config.yaml
vocab_size: 8192
rope_theta: 10200.0
init_std_down: 0.00298
learning_rate: 0.009
weight_decay: 0.015
lr_head: 0.0059
decay_shape: "sqrt"
doc_mask: true
Each number is 128 + 24 x the weight over its row's rms, rounded and kept within 0 to 255. Layers, rows and columns count from 0. Numbers have three digits each. The size before them is the row's rms in percent of the matrix's.

# layer 2 MLP up, 768x192, rms 0.17, rows 276-416, columns 48-95
103:088127104123155140119102106156154091170127129145138106128116101164145136147119123100119135108107145122133122157150123150119132154127149126156141
097:083110157103134126126123141154135148114122133161142135149142093112108129104086114102127167104122145182199105117120109110115141125168086109139086
092:109075111159121114150117125116156108137102134119129110174097126145102100115148124128130111098129160172134141155115141107152119164156127148089134
097:082142137113134101126115154101120081189127166116153130095133139190097121162169160089119126119147086115110157120156117054122135126131159128124147
092:145126184114132100117142148123100115113114110144117096114123137153140136126106153163144105082153097136092116131122140129115146100125113112102120
095:095120133121120108160117122137146121080154135177155086122124160166137166145119140121089123123128112138134155113143129127119127142118125149113145
115:136168136096093168098136156117119111090163168131157151092142098113101096114110126158161131137132110126111150114154111137138109143146123093133089
110:129081126119155163158100119125144108150126125160132091185070151140148094188123194120165127146122167126121112133133113133143135134144089098120141
108:124086113202129140167136111113111140148141094111124130155048143111129106139168153181132143106159158121147125163156081103149155140183155124129129
101:100146143088087134123163132113137145117099115140122099197121185141093124136131117130097163151115164116164129085144147120081107143122121141111111
103:127104134154122106162106095140067134168093087148124138137100164157104151098173108151087121132155152128128146123152107156160113133150174114122047
110:130137150134128140134127127125083122140110134188119152149156106116122114143114153120094095114086138105126166112147119101093108145139139129137118
095:115127121148121123164145170129104091091146141136139124118139087124101084138107113128148124126104140145140099128129114132117096121076122074118119
094:184135166165154146129200103170147150103148161120097141101166135123081145154133139124117150144135103120089128133111087080124104105124122107116110
095:131113095120155122202145113146096134159109139127126108109123115123115132130076142090130122084077123138161163119117079112142117097168149132131127
107:090137157125117087172136135100152122080153152098180070114143119131123134125130116126152124087129114115144148143108130097103154164128125127129111
105:152114116093095106146123130111090103153145124117172112116124096131121168149064125110139131106099129158141121126134126133134111131113147096105099
101:129090159121114116172134182112095127128115113136111112130151190155111099088125107085106118124139118117165128129145132122156168178127120152099135
103:127143154116148111146123121128107151100105117107144134139193119121064119129101157127158109146142104133101123152118138131142091154124132112109125
097:095143148128138171129116153098120116139110142125121199115091104108090130152123137147120154137130127124118118154163153130092147120119116166189139
095:138131169135094148112118133126153118152156080108090131121147139127143144134132132121176098103099131149126157120125095089129100148139139143100146
103:111131139109198113117125113141156114151143184125143124114060098122132130101112123154141108115159144113112154099152121170131116109066137106105171
090:154154183136120116112114066099117118153122147113111120132089109165165116098077126138127116117143119137130096120127077132152156141148116104155103
101:083152123139104138112153165088111122150120154121166110134109129133145104119048106116113106133105095108106113150138130119131151128109096166083148
094:160165108173153155129084110129144160151134145129127122148124118116148159107149105154115142128097109124139128141137140096138110124098128152118116
090:132121130102079115083113124098106167129120131157107106132153101154134126149132134125145111118145162124111109145166117119138117086135161095096141
116:119120138129121134127135093110116135152092152118147168130092152180121109122150144107107174118104171130130120100141166136112159151160186136138114
091:145150169113105105151116070121157112145090125148113100157106130161071122146095108108110158125135119091122107108121175132152139113129169133097095
093:129098162120095114163121155143107116170133125124145150110074158099142091106123136123180158116111105128136159153120121091130139165126151150096125
101:157152101120140146114112134137173138131142179170106118113135112108127096104120148095137113127146169136145134125156179150102074155114167085092117
105:092185122149158139092106123110128121142177146123129130077103127126121122125123154119138104164144139129152135127114111145160124103087145119117075
093:155110141117126106150117126176118154093117125103160119153132121132116114110138076162108131099094157129151123153187124113149155129116150120116089
106:110107109070150131124154117105100139132111144128118086149149141151099123102134164136153134128115158120136120160146087129109125157165156113119143
100:152112156078127174127130097106126137094082109143119120128112108157127143153095148119117153117116154218131130062101107119150137140146121135121081
102:150129087155128201119157143074178104166110110131120122176175173148132115159133110125103094112127134135152109115156113143130120106140118110100130
087:180184141155148165122149104130128167146121121123085118152160116142132110121140092159136148126147127185115106129131126160137138110128123134127145
081:140096117153153151203117145119142106147136082147132118098148157184130107147082128146153101113089109141113121077150102121129163097138129131119145
104:136110142135083110130081107160144148144145054106137100162144119140138158180154143095120134152103146110147148148145107153115115182137126121146122
097:156152167114142131181107106131114104128126126148155113175102144137148141104119145128154118153161150081168112175152103132159128111095138146127079
114:124139168126124186133187167126152103107119092136131159107162172093119097106119140165142093154169127096127162135144099125092149138162153108115076
112:129132116125170133105164127111112137163116133124142146123188151191157128154132120125104103157130149140157129126124133130092125143073128150114123
096:160076103146128120163097155116141123135120125140150124112145110134124114122098127138166146133141125124094110172171117134113099112140111107147117
105:157121129148163125180090125120100147124110143120135091109107100138140147174127176103106129111150124141115127151113121159101155116112130156147113
104:104092131110102112132147136131119101123104130099142130135107134158091097125121131073100085085098148122109111132145109137118172112155134089097114
103:098161150165144109162148117140100145116140113140126128133138151127132112159105119111145156163121130141133143117129118190099130131130136096137116
094:137118126122114122111114126118102163127118126145172103152161091128129102118117155129153153144099117130164169119132109132161125165122122129162157
121:147143190167129103116101140130105105149112136173135103127151126148175103132112144131150148158113126139161133116152120123137139154105097133105102
093:172091134161138130132135145159167158158128136128111150083119101132108108168115122148101123166178157132119112112099123125108141130113124091120138
104:118173124161127137112105142077136169169125111106145128117125145082141085140112137115103132149124158107142150116144121176107129149094116123117102
098:086114138147146146135098127124154126122117110118122110125084132122127118108144157155111160125116118152151150158144083156132084097133147140141144
099:124107107088159076124119128133110139128137144157114107166126130117159119113127147134139209121145129102133153196133118092178153129117133119108127
100:140196146139111136119090113121124125137115088084150109142120094165098121153127149130138119132160103128111143147112120111119154154103174132100188
090:097145120145098092139161109112161114147086130154126098151125134091161124121164140143133133135112133161128147162106078109136123148100122156105078
097:113112093123187095172158112130090142136125182153126118114155122136082068148141155100113124109165184151114131151147146106130118115116148119133075
102:108097113165178118157142122120099098161121159085145119154164120139096105154109077155187165121106118109148121133119113156127117156108138121090091
102:085139149111145134155101178144162152107119132088139092130121133154113129121115123152149099139080141095126124083169130129139119116145135152130117
102:158120157161129180125143172127125111118160114121118117129127114118153089162130139105124126117075105103131146096173099159129128116104144116134149
105:138110152148132133187145120169130164142090132129082121167147141127124143162153131083164138108183135138081131131147161138115130182131114109062130
109:120161139114143124152139121123148144119126112136115092104127143116132116113125147143165126142182148101137135167151165130123155113132156138140105
109:146121162159097135131135139132147097107135167122115113103095112116110101124136167112185115117123120108117134099136138141109129101127132107159099
107:142178145152087143079148143102099093125145139127156151122166123138127110131098147156119121132122130101128139101126137178130164168082145097138093
105:174056104121122109161142116111113110121126143105114163149151102084115103130113139093174117128114126142147135140157103140143120061096152158105118
087:152120133103151116100102126107141159131109135107133105117156116109134100112139116085187136143156120129133119095148093111171163153092118137100090
108:090099111166118142160147166161103117089115150151143119160116105136153142089118139122148130118087108105089089122137144105099145135151122123140136
106:097116144110217111121106113107131171148109079113126132123079135146135123107145150168150164128171127128084115193163110097141133112143143144084110
104:124113164087139113161141126127122133122118126085148101112116161096137145128104109143097143121176125157163055136132114128106159144134151133060112
106:130139123142128094130152113125152142128115141126150183142171184145131101135102145169103110181082127121119132167149100106160157158147104137127153
115:155118149144160126135128127145099132087124099143177093126084132123134116140110121104164095103158146153091131098134136145118186148130143136142105
108:136127105143145122143171075140108158171101109125122134094124157149128135170139139113102124130177116121116120174154093108069111146151137133070108
105:168160132116125124169142178117074073109164115134108094117162091142118138171125125134160154159093154132129125152156126130163117131086117135143129
097:107111172121173116118150114122134089114097109135152135119136123119084135135116157104132086117095140100111140105115138112116110126146110137151074
096:148130076109140126151092132125085127111139125140131117120133110152102061139152156131130111130115118137106123114144110083098145115119106138141095
092:131102124148106170153157071139139125140101122142153136164095106091134181082126129131099106070077138121132123125147139110132124127106110093159126
108:105155132131125150119184126135154160112156154141160141124106142155082150137167124108128104132216124120080146153144113142108119116152128130108158
096:173141118130144085124126154151157159100122152106120147142122145114084130128149190116141098117118118114124130147157155166088142173131138123070155
107:161139144151137146103116119164073098142105147094179121095138125146124097140132152139110136126135142090084137111179107128156139119119115130142186
094:123110125122102158175118115107180161130139145148129135118164176132132110109129150119151126103055164120123145113132148103099094108124109168121140
100:093145113111118118153139144089141125119139124076138102086178126082134128102167186095114124114084128172114113096149125139122126142070121151151126
086:130094134130071150156184167132139132118106102107155168114113131115120139148147150121153124096146107123107139122115112152163119134134157152104129
108:135090116198141137134131164132092116102120120124190093142131164169117137158093119126109143109147140136158154129136100136123125135136126132100147
108:072124131083100151149148143135098163106131118136157121131165159096142097149143101132141151131145144132132141097170159166102148104110141118105103
106:119118100102108156088116135136160157091147137090110155114133133160087149131119087096149111089096139142146089116131095106135114119158098125134093
111:135147090125137169134149079123140182136105142114149131116137113133122157120146130127121152142097109140154124101135096156154154138098155127121128
096:129111184134092096133104105107139137153123169133129142162168173155172102136089114125102178147130134126110139126157125159117144170104138126095144
098:114134156148123136153146101109138175092154172164093152149091140125182148131100118097132106127081100095117135118114101130111109149139123114128131
106:118109143144144134135167126140133129089098156139111120152193167149104104148149117103116126131136080113131119125159164131136118157133152134121121
092:170189122109188135112126134118129140140098117145134116137096121118149109165119139161113125147143155131142081139147143131128104143144118120104138
096:130127099131094137128144157116152158102124126160088100167138163111136105136118088098114096123107134114107151164153143161136118079169157109132080
104:153085170132127134114143139086103116131112159103119107128097121139161150146142124142120104130107134136139128131161160147171127118136150155103127
090:138133140115094145116154153093180148098121117128111152125097140150123123128130125155114146182125195065090137120149100104127100101141142139134126
102:124124121106100171142092098143113167136088124120153110099134155138122145144062172147126072135137135119110109125145131083140106129158158147109113
099:094113113139142190180160136118138101169145126146144130150122147115106116131145112145151095139137153123123159113142150149106153144124167133197156
102:069115112109114096141108115134105085123138108093136148140122139157112110134114131158190134105141110100128159172138093129139128146122165106150115
099:202109126147150127139124158114141134172131151142106127127103125151128137114119187158107129160135126126157155152172177166133139101115099140122138
117:100141118132174128097131140143157096096131149164131112139099134145109134133084117132137172141126129127138128092145140074144142158099157089136111
106:141099106120158139157101125128124131107130128090174137116120125105149122169126154090116092093098152106123128115158112112177091149108127132160126
093:116104177104112098117117137097156105149122133082123103122168135147117129151151140184132110119099118092090162152125130108110128149092133100150133
101:179116154161109143119110089132128114175123115152120129131114134124170107135117098102142104163072108136150160150133112126098172133142110104112092
094:125103124121138164126123160126102143150075113111127098121106134141127087151113154085116142137121125089105111166146120076147151145130147146105131
093:122151140145133112104094149139145125085103138139165105152128114143054143154112153138141139110142118097095114137162139120157121116103107127157115
102:119137145107144112129128107172115113140144149183110094160112128132119129165129122119154114146117169111122092152143178121140124132097118100100151
092:152111127118170147114161161125159178131144107160107118083101109137143103134096126100153156159110062138140142121113093110131127171156141141091143
101:145148117103092135115077131097176068128142170135112095176120121134138121142111115160161143128121142142109166152140127120149133149099129084135114
095:140141088174113139122133079120126145126142153117155114189105118130132148155080119130093139202111110118133126132171127180156143122110181144168120
093:097103114109139118146112116114155107171132124090142164099158116100133130170122140108109091148135103125137139159152115089188135167122099143150149
096:090126125126151143113108145098130119137134171119124096150109153119153113130122146126128122135111159133148113124109115136134179132100138151141105
094:146100138124098152071098140127130114137086134103115119138134157143148166140120105106161119150137121142149125150150135079116158108141123097151107
096:128117108143132093116116131107172146132179157162124146151144078169187143144160136131091124145126151143103129139156127098136129162110083104104141
098:123146116148139123105124114148125141157109147152104123159101163105058093155144137128124150107144139148091149170153112153111178132153109154101127
091:164097125111127149130109094124130140119105137129091121140104167167127158124137190110111083118112135091114117164125113135141190152136147081122142
109:087110147155115124128159105122162090121128116157121132122090158122084108156093106129139106107104124123094067116132082154149127124115135145079118
095:153120119147127136146096119138135173152166129131121149223146119116135127080135156140107142100134122137124120117159144100106092121142138117129111
099:122104140143130121119133122133166116141110132121107084088141077090083150115125165094137128149110109106135129139121150155113103111123140124119080
092:087126138138133111153168137121121122119098156090110123167145113133134164137117094110117114121109113185139114140171134150147156128120083136129077
099:109110116136104181142110133142084135136144165162124146130156166101077175094101123110112105104129116128130134093134117162094149135116163120173111
095:132133104105103080100129151170137127113140114087124142122130143124105138123134142130143120099105091113087087159151126134159156122103167129103120
095:119075118096154111112117134110069134144086127094168122104116182150119115112107103119129181155069103110150156086104155159153139131097144159111126
098:150106136154091122145160127134126135149153172154124126161125101139146132053154110139141116145154124112095137135153117111097167160146111127096120
101:115097167136115087143164138138142101141144115127150089160145100106133150134148106113122147134140104129104173148175134124156117104146132132100128
091:128158124118119167093154116081150114124113091194095147128144108119147126116125153128115090137135110148108129145149144127113183113147133117144124
103:140104124144076139107109076100158099155102147140134130118121145118134140084094150124078152120117093094142114098114120110135166092117119112123110
098:132123148149156138146146116126151098159132131154143088138128103158136146078142145106105104136159142114159127126144093130116120169123140131136095
106:142104202110140139152127118104157143096158182120108116116118179121108120197137124134144145106132094145187100126146193126157127100128112176109153
107:111151196119149125110147163116077091147127117114159148119146171136146122151124133118106111121158114094150105151163141159127139151135088149105126
104:120105154157144100163161124140115164149096110166166087119157131125123115120137137129104119132113125113148107138165144125142158128139094083099163
114:090122174089127174133140105122108114164119172087140129138110114138133137125129163095150119144106131151136159149136096154160091136134150158109113
109:122139196162160175138101099138078135150112134156150148105151078103116144106092137119185096082155106126106095109111141171118120141079152137180157
099:140117103151090147120100114125163170111116114097149097118123135142103111102097089147132077098164127113122127131129147153167137145141153166101123
106:069147127150113161127117159150109129175121126126125101161149141153113160101107091166157149146104150107154105136124092114126131115141147107100118
101:113164142112116109091126149152121130136091155107125141108136144154115115153110125105127137126117118098082171146122123086099134124127102084106101
104:126146111111094138166139132126113132118113125131111088143115115116084133155085180079112084136131133105112136098157160124124127063161148111129104
089:126124111115141088121173144135140095159156118143100117122154134104167113133101123120106103113149132153147137162137127127158153129134110151135134
088:133140079145132147114121172096116121108093133066157127149174123159087127106151124114126124139116076113075147119167131090094156132083125113115089
097:143111147177164157168126150149110116104142136090155088145113148107173166124123119125147131123128145099114159129130125128160147069128090139147103
105:113118194138115132136113094089151141106137118107115121119076145107144129106095168120122138138112117115145130097102134128149117114133099125127155
091:168129173096114123093115073118083122181167170110139151075140112133091108139160113123115143144130101118121119128142106131126155123135142119089140
104:112137118117139174098138126141152141121092141124142103110104097146117153125113186156179119154141069166124102108101147136155169178128112128134145
097:123107106115104171148138105097136135142142135107116066090111134117138090143111074116157126159160116157108148100154119156158113122160177163126120
111:080112170170116132136129131102139124179100144150156082147155135149129092125148152150135117133123150123164116100146117152163113119114128128127139
095:060144152095114081113136125159117132111116136152105094138124124089145156103115190121142112134120133095105131129161157095131139119131136142146120
088:108117116106119146109105090119177150129050157138150091130140115166124122109110150142163118123079144141127158121133115097112148119126109140147110
# layer 2 MLP down (transposed), 768x192, rms 0.0873, rows 276-416, columns 48-95
107:093121158081159159115108076140150135131100113128094105128083102128171141114087153101156155119120130150080112145183136096099157129164160096175139
099:181159106114129083109120162156139102121172142138123104118125116116116131145101143157123110136123081132103148109105180137166131102127083114070140
100:114140185123067119088156114135121115103085115106139088169141153083125139106144109134088126105128111087124120153119133103149108099128180133131150
095:141140129146117177088109134147129182121122130166140146164117170137155101090122125107081141164148150151136121122075133121137124082124128117134115
099:153141133135114182163106128142182156140108158128086142072116130071108110114147119072093153153121111109146098150116106076134102134118100125122163
097:178116106133094160151156108112131113141120111104101150166105133121149122140145111108107134075147143122139149118111076150103138144128134125138110
107:126100114137128089146135136110164129168095165144118126125135149144106127121158145105099159112124141126116098071158139160149126183120126142151186
111:148106077098181128111174105143123145142142118141138128136094080134141112174127122133119164110105143148150118141180120119117069123127157135123121
092:121145112122155156108137101080109128110146156089159088116086151137136154065161169145090130144113110105108122169162097132171114138106143142164126
092:115170109107120131114135138143149120134121155101131140124090128165117160134132148152081172146131110113158134115084129168146096119137092149139169
100:141149146105166146164155158130124159127114145138112109110109154120155128070116169082105104119161134146145145113090125110114122189149157121089110
107:135149134129120101132098122156117145089143115112153133130120128138141168115155099137142104114158134114111091093131154121128110169123138157118140
102:097143145124135122112089116147139138120109082112095057151146109134090119129150129144140131160119122139145114113124148140157113135132116091112139
093:107143113117120157126109094132137121148107079119142147155110128174135112166144133166128096157105141143103135136061122103135104136153112109128140
099:133121118128118108140143157122105117114129102125093144095141155152134191109126124132114094150171130155161138165130162153108109131136115109127139
107:163175118159147137166076160128140163155114144133129147120125136106084096125093134174143109177168086125116114147113112125119109155128135116132138
105:117139097082163117177099127129106136108142186099125128091145149171103110122143162152166136140123122155143153098181107115125111130145146155131124
102:143133155143136147130144113099106112150130140127114097103120101135097115156168129126147126105155135126132126125104140148118113101155097155092126
099:119115162124102161111122142192113169120138114136108106135146154124124136090123145154147109123124146160141113147167131088164128147121137138153121
101:145162132124094130110100120121165119105164139109132115084147152123112089171134129115127133113122106102124170099159148089148099099101142124146145
105:132149130082150119129175174099125134096137098097074138139170117175119125135084185137134094103148121099126117120108156086125082134095129116112094
097:137123128127129137124096113117121158147131122088197117138121136120137154140122142139123146158122154183118078104133069162106102107118123091146145
090:130124139092100107100123158110115132126116118138131104125151150132150162134125107145103137119131134091105174160111113132142160110147164073102155
103:156105116147126124152134092132121096120152076146131119137131116130168112171177134128101147152120137149152086104112102129120125140100118131137097
099:165143156157118109112123142129130145137110105168112112158103139100143142093130124089132146075150094135104143107129116132109150121100134132132121
100:134157128113138138126139113143082094161107133117145124084080106110148138168167119150134111127113062115182166101122129111110150116091120105159164
107:135157103180117165176116096115111140156129116080145118088107131143108121143163124145082144139095089136151162127158158140117140114126143118129126
091:123166129101146130143101138120178148123162105123110122109136105143160122133102091116132094113152107093164132116118148137141133085112122158111107
093:135128148066087173110122117100128079130157141125155143115110154136125139163097131143097093149140088137158128127124142140119122124156148156134105
101:109161102165111084107148155148112139138125094150155103081104142121078135121127093133101172129162141097125140076155132123087134100133196127118129
099:095132094115104114092096142142145134118170109169096143132114157146135120137140123129179117121094156136122111151122118131136151117115138170114128
098:147127139120166117145112138134143115144099124105144162169105160092163127121134125100132169117092142159111110123117116136136130144079117119134146
105:083097144142107148086110121143123144123107137152134114139121160145180116126149104130145135149131112152050127125109101147109113177115136110149111
099:116138122105151160090160107151109123157091140132096113078102152168096130138135167153108132159130100095187137083167162105119110134106144144134157
100:162147152140126140142100107141187083155105130115112148105103090180165115132125189100129165101161110128102134129092141161134158140121115134129099
090:127113122128117147123135110113143123143086137165133121150095090122155113162122144156117087154103122150146118128076153099164129090108119085135138
105:101107102136114127135119109120102085142160142129151112084156082138128117131123126142142106125122124139148133136231133138114141086185125164121148
099:118118090136118076215116108129119163119127129149132096095162108126098161108123143134106111126128109120091108110133128137135123154131136117109123
100:129156120166150134087156128064167109151126144121160094120103118132135151125130188144139138109138129135124164139150134130153105196134125130134105
113:120129097163137148118158154139098117142190096129149113147141112085119132109147107194137124133178118165155131108200135111102137122115134138127102
110:137152085105124146132152107123127085103160173119112154143140129133148110143128136168118141177122110079151125120153128111109184127137110127092100
094:140153108093146122106129093147114155117112142136127117122096158145090161143139127198141128205141110148148118142105143100088135178143093140134110
098:147092127111154104077116124158124132105117107090142117090121107155079144137117125150124131113141156121115127148204135140123179109093113170151129
095:134131119128139114115126150131108099148151143061184171116088107138134148130134132167094103145115145142097128131092098128077121129136138085141150
097:142111145149103124105103091186139124172122124134106065110140130146122155149096161099094110106140117176110181141137118090101101122159117088138164
095:129135088155134091157146077133129117131128111156111134157122120118122147111136178148101117082135134139172184096121122125109135122114173171161145
112:082157128152131133153160157121096115120135125139136151119128117129131127148117129140116148190161124091123140119167156122123089153147104131151083
094:126172101137125133131158138097080119164132094144178127134138144149168140081174160135068106084124144109135107160114096094160144130106149127160174
099:075146117128181068124148091103129112101127112114127141109142110100101137120143176149109123140144177150151154126148131131111166117109173138135081
102:117128127130109077137119163131118156129119083147094136133135128119182134082096153100118093142089179152113101122160164102125212104136136131121133
096:129132115121158172150122111149158127124158108132127099100168132149100147126136088122133116157147157120102148128146131093082131151153095158092121
105:089146131169131107177132117072150135111151121180104172119111141118110091138088103114132153138134103169090116136104105115135101123131130091122140
093:123125162140145142117091113106173121131163142159081124159123104138139167164100136128128126136125125120136128153043114152105123074152141114098097
093:083089130110108112100126140107132153103142082105107096159097121128135183122114122164110097152143104115108098138109110140127123106143150123092086
100:115122153095145132138105167155145119167096089099137152110139131122122140123145090116140098139150157132158103126143111115134114132120108100110106
106:171133163162144167144119155111125132139115129099136112105112093082130114121137173135117147148111138080102113149141118133106108091138149122087130
101:149188175159090089122141098125140114173149089115143142081134109164089187179149125142106083163145149121108108126140165130162139129134152125130131
102:154140124095144121147135127133096130119141110103146120153089131100118166131119124129117096090136126181166150165161149155119109120140188105121124
108:113103113130114103119117140132149119102097157104127138111089147147131125134170121145126125120144143130105158151157110115191143165115154124116071
101:158109100158138103122152149089087073108128114136134132101115140126137086113139123109124097126134091126127111130185169142095114121143147133195118
104:172059120098134153187146173092115123169126125123113117111123108119125109166127145146101080136141159101160134143145125098149133132097084092130103
098:124115152129154145122120141132164086123164144137131109135109157122125135112123112158097121181155127118128085110111149146144134097143144150125129
097:129116138144114140147194148145115157129145127133149134168092121121121109096158143162089129161109143170135110119010164174124086133151117109151110
103:096128105158140140138138112136138140150133129136142150111129130110157123134109151154150112111086122111180097109157155181082120127128191124153148
102:072125120134175094115122153089110185053159099088122144137116141119106159114168146132140167098154112112096076152101141151116088150146122128147131
100:114152133143135116166120133087110153173122142119146141113156148129112139150134096121135101142131118093149123091138120145103140143127160119126144
099:126137113140100175128100141122115114154169104113104139147119140154112096120127171125076163146116116120093147175120170141152112132137146118107107
120:119168119094131118144140104110122136125124126156098117137137100169158149154156142140128113153126117122094146135187134124127187169168115140107096
106:115132117131143142148140107141113112099155144124137063141099123126114155148105148114104098117150165165185166120136139132096090159128100120112131
095:125099122114141104173119155109164112106099127141153106140150125112117121102161138096143146124104115136130139121130133123099109116106157092132104
086:135138110125118141112107096143124124115132159104123168127114131088124092107156129121095159110145140104139134118109146136168140154116099163145148
104:127107140129155143140116174107161161123125132125103113186131086163067117107098118158119154128104120142139127100142128152170131131125068146114069
087:118150120109098112116148098134141111135108096137160126115070046093124126114119129123145123107150145124119115149071149115108123081107119110131156
102:131146126107154141112116131105157132152110161129138108117115117111115172166101108145152125161118048122140120120194109130073138156162123096105150
093:157108136163140136121106129136129160095169133105129114123090116154119129160120151128135114147106153100075106077117101144112122147127136097086128
102:123125144122132132111157123152118159111105152136119166126134124161118150114139096142171085145114124149149145137178168154150140166133145127126140
094:088151136107131128174091114115113113144137150153159160096148151177146138138106139114109151132120111190088143148101141116117097152117151112145141
098:085151148121075100131090181094086095117113139171140120128131129125110106148081111158125168165133084124127133163114138117110119142093134173150104
102:139161126114114118145100167118136120119102115116085114130111137081091166167152147145132134105133142107144128111118109170090168108116126198144156
105:113169150134106117109136125074088097153124123141105105107168138136155144106121146100133157136097123087160090131126089130144101103102084175152107
104:086154098100146155102136156121054160101148137109105171120139161151117134117142104137080153134101154106104122137147124169143125132118156162161120
103:118101165107095119111139078139114109165099104136131153105156169134139084149087076119168135149121140099118141124145125080108101168145099138080112
103:111121119111095117106145089114133145125136197085120124102117194121126087144100118146106158104119125111105073153160181128135115119132131124103094
099:149149127105147115149136138135111093132130092134140154163179101087117108136100124116138173141093129113162124106155144138120154103169186127157135
100:139172075096119116153136142120137148141083119148130142134189082110125076133140134156137117125143140108123109097129132161168108163120133121101141
108:129126124133147123108094168126094077102084122122114151139115131142097071139124126146050073117104163111140112105202117111131137127145066141133161
094:139120124154170118102143127114133157165121147120142165167137147136140142144113119127130091136128118138112121144164142131110130137125130170113128
096:171139122071137115109136102125144126139167095146146160142142108141097150097147104121137123103116106128116117111145135109145078104079150126127129
094:130096095106152148088108169115111092122139141117144122116146154131164129162145096142106125136097138149141094100097153147103078090154157101097128
087:134117121104110120182176136138111128150111128119163159134105133144148192109115118132072113101133126134158157112011126134101147117139144102078162
104:131127096137114122119111102101142093130092129139078136119168148120159130094143111124126185133119179190164138128166158116136154137106183105163109
098:109127127150104104157125145128125127072097158153103150132147128129147133149109090129136145118131130151153125120092192171138114099128071151123088
096:116135147107138184113119089112153129151196118121127138096144129120118148148151140154180075122102105092159118144158103129146122124101118122115126
102:118104149124126122104130171154174125107115136172112142099161100140121109165098141152144086125107116116110131154114110096140133086123128169127100
114:114141100158159091134083103140118148159119088136162124110134106123105132172094096148138133156138099155125112150109094111101156123137141181175158
104:109158148111106121112103131160058142142164120118096121110111118146088148158073128162093141082150096118044123152123114169092107078143105130095165
092:128135173145099137113107131156126129111155145143110113137154137082159123159099138138097148091106132100155081134071095148123105147099165151144102
097:115132156141111119142119115132114130107129191132117090178145123118124138168081152110140134157107110133133135130128086154137116161148146122107100
092:135148125144135155153165133134096103110136118090127140118102155147103152115132115107150091126130094147140097103124130067144117131079118163112125
091:135145169157114154093134157128130179126125113119120120126106106119128125133112168111083089121110099108106137112077178169129117109105123111131096
101:103121087097125067109109149136120089137143144109090073160153095094106127141113104114122132147137106103100123132147146097086136165113149103137111
094:166104134111111132129158103128119106130093096128113169136100161157117108166142092137143152087124130100135162123090108112135148170125124107129132
104:120131138084138134122069143127168114133087159116083119145171145144164118077142116190127134102145095139140141137091161125130124139131111120161123
096:109111125120162123144125146147117156128171111175173157151140090125138153129161144124152112095103128153118130094100143115159132170125139123126137
097:111141148156073177094127122111119118136144117091090126133121132121137121102140139112137087125135125137116104146109095175143104122165138119173139
097:183121121143121157111121116140126115094132146099115148149145122149167129103142094103125141114109121113145131120161154137170132100107156112125167
095:153143136116130104118142140122114170141064156119137140122137149170112150134092100147113148152142132129128139149120186158123184096117126117129154
097:126122108131177094143120057152179122132149177107158127138091100115136138151096153150169140102122137152158094074120126122082155152178135142152097
095:127114089127106123123111144145153166102139164090105089128134098081140175146149140124108155143097118146077142127091125128142147161108124177121171
095:154155099132160123129101129137168132129104139124089150108116104131136123112110129137088121153128118131093189164076089152109130115165131151100140
093:104157117112099140098163083145154171088159128110166138132108142163125137136145138124142167105134161101120125148114150110110127144157076061145170
102:107119115096078113114130134110148150112158156121116113101104143159151120158169129152127190117160119152120129173106191131133130146107078140174140
107:126104181092108109168131113076139128108115137109145130122153165172116107142102101146144123141111153139118193108113148124133147084115116150147161
096:147140101131156149118079123140137137098150142112112146118110162133122138147159120095091129120159150097112115142130105128113112136157115141133101
105:134138099084153112127108104100156128128141156112154126131131113135142097129090161159145128139121119160143087119183133082087136116155111123118136
093:159094120146138122100150120115107126149136105145123131140124124118093131153107190084129090111111099111128142146136179120114115129160121148150160
102:123168135105134134096162181132154112171150086114116142112095124148138087160158103107122127151139137138164115123147167128168146131141130121140161
104:136190140151125138123141064173132106123139146130111136186127100123123144127110118121101127132130163110108121114140088149120141152135118122192146
094:121106109153143131133159128139122089130107095114126087128118123127128096123099110100153122123113115144152128125116181111123105131120116104137103
096:135201129156116147080137118164169124149119136123119122127101145166110117145126119131124122153107148122116160104106123105176145086131104134136138
089:136155107121138147104105100117126128140143101108180104128088121135111138172129094116116075140114189147122135107130167131119106100122140128147133
098:079165105093134131132097140077158141134151100120106129125130112129129082099122143097152141135122100127174135068183105133101120131113148135081155
103:149153113091131165095131114137099102125164092157145115067109120101116133163128143119135176105140142126176148098150130147115132159124122155162151
108:131133175155130101101154085123132109101169112131135164126113128123168070145131128165089099126156120121156148125151157180158125124154130134149088
093:100072122141104139131167119096112152111104126127128098144125117083120112128091138105102103143136120143140098180147101148083142161124175136134067
093:133125093137112121148108123187132155148099129129169173148166138136122186132132129088121125144143122123126128114105139136142088121163139121099110
110:127126150087146092109151095165120164120101113122137111133132139072140146105104138106141166155132153118129167152137130100153116109184151101099125
097:126157086147142157114129161146112073089069115170129147145117161171110125086109130149099172125106120138105128159107165168151164156112136131142098
095:131164127114122106157144162173141123109112156158148104123145109065153139149156145114126148131095128149114161138173093115162126083113118117141156
098:122155152139142175154146157194119169132116108103180092138122192132135165121145130123156120126162112111102096130085133125119141107169124145119110
107:115110133133145110140149111144136134106107107173134118159117085157185135136123114133128141129127140133121148114132178143128136143132142115154094
107:128162118117151091094154152133149128145170168118103140141118112183124147057130138136130111166102127155110172129130145071108162116163114166131102
100:167140127135117136117098116129155131140174121152115141114173143111162099176122119135092150168128142140075177163094136112116086128115148118112107
093:112145111136142174103137160064104153133099130159095183151107120140107129114140124151142147083142096138162118113077139112099142153094153137165104
106:118184131095121170127128102132088125142122114173116155100182129171108145167151113136119108133109119157117129098143132080106148104136135110144173
097:075131096119111120140084133134120123150101148142121091169097158139120150112121141117120109142088160115101105087108144148157110112124092120135151
092:153151107132109118112169126118101192123098127157136156144116153152196107100146116111093154107145126116137088120075171197138131130154106150112106
105:162135109110124136101133078127087144135123056140133128105100137136113126100128107118108149091098135124139131158160109129143157151154135080121121
101:156122077133147125151112144136114120155126152078132149116165123123112156148139113175120110150104117148139124112151123122162095125138157161137207
096:136150076097106091149078178158138176094115151151108104118102099076105125075119077112159158131138128087138083141145173133136125120111128129138162
093:145120096124085126162129111147108116111130091141161111119097138101122115109124092104125117149149159140155107109077127106135131112149132139152086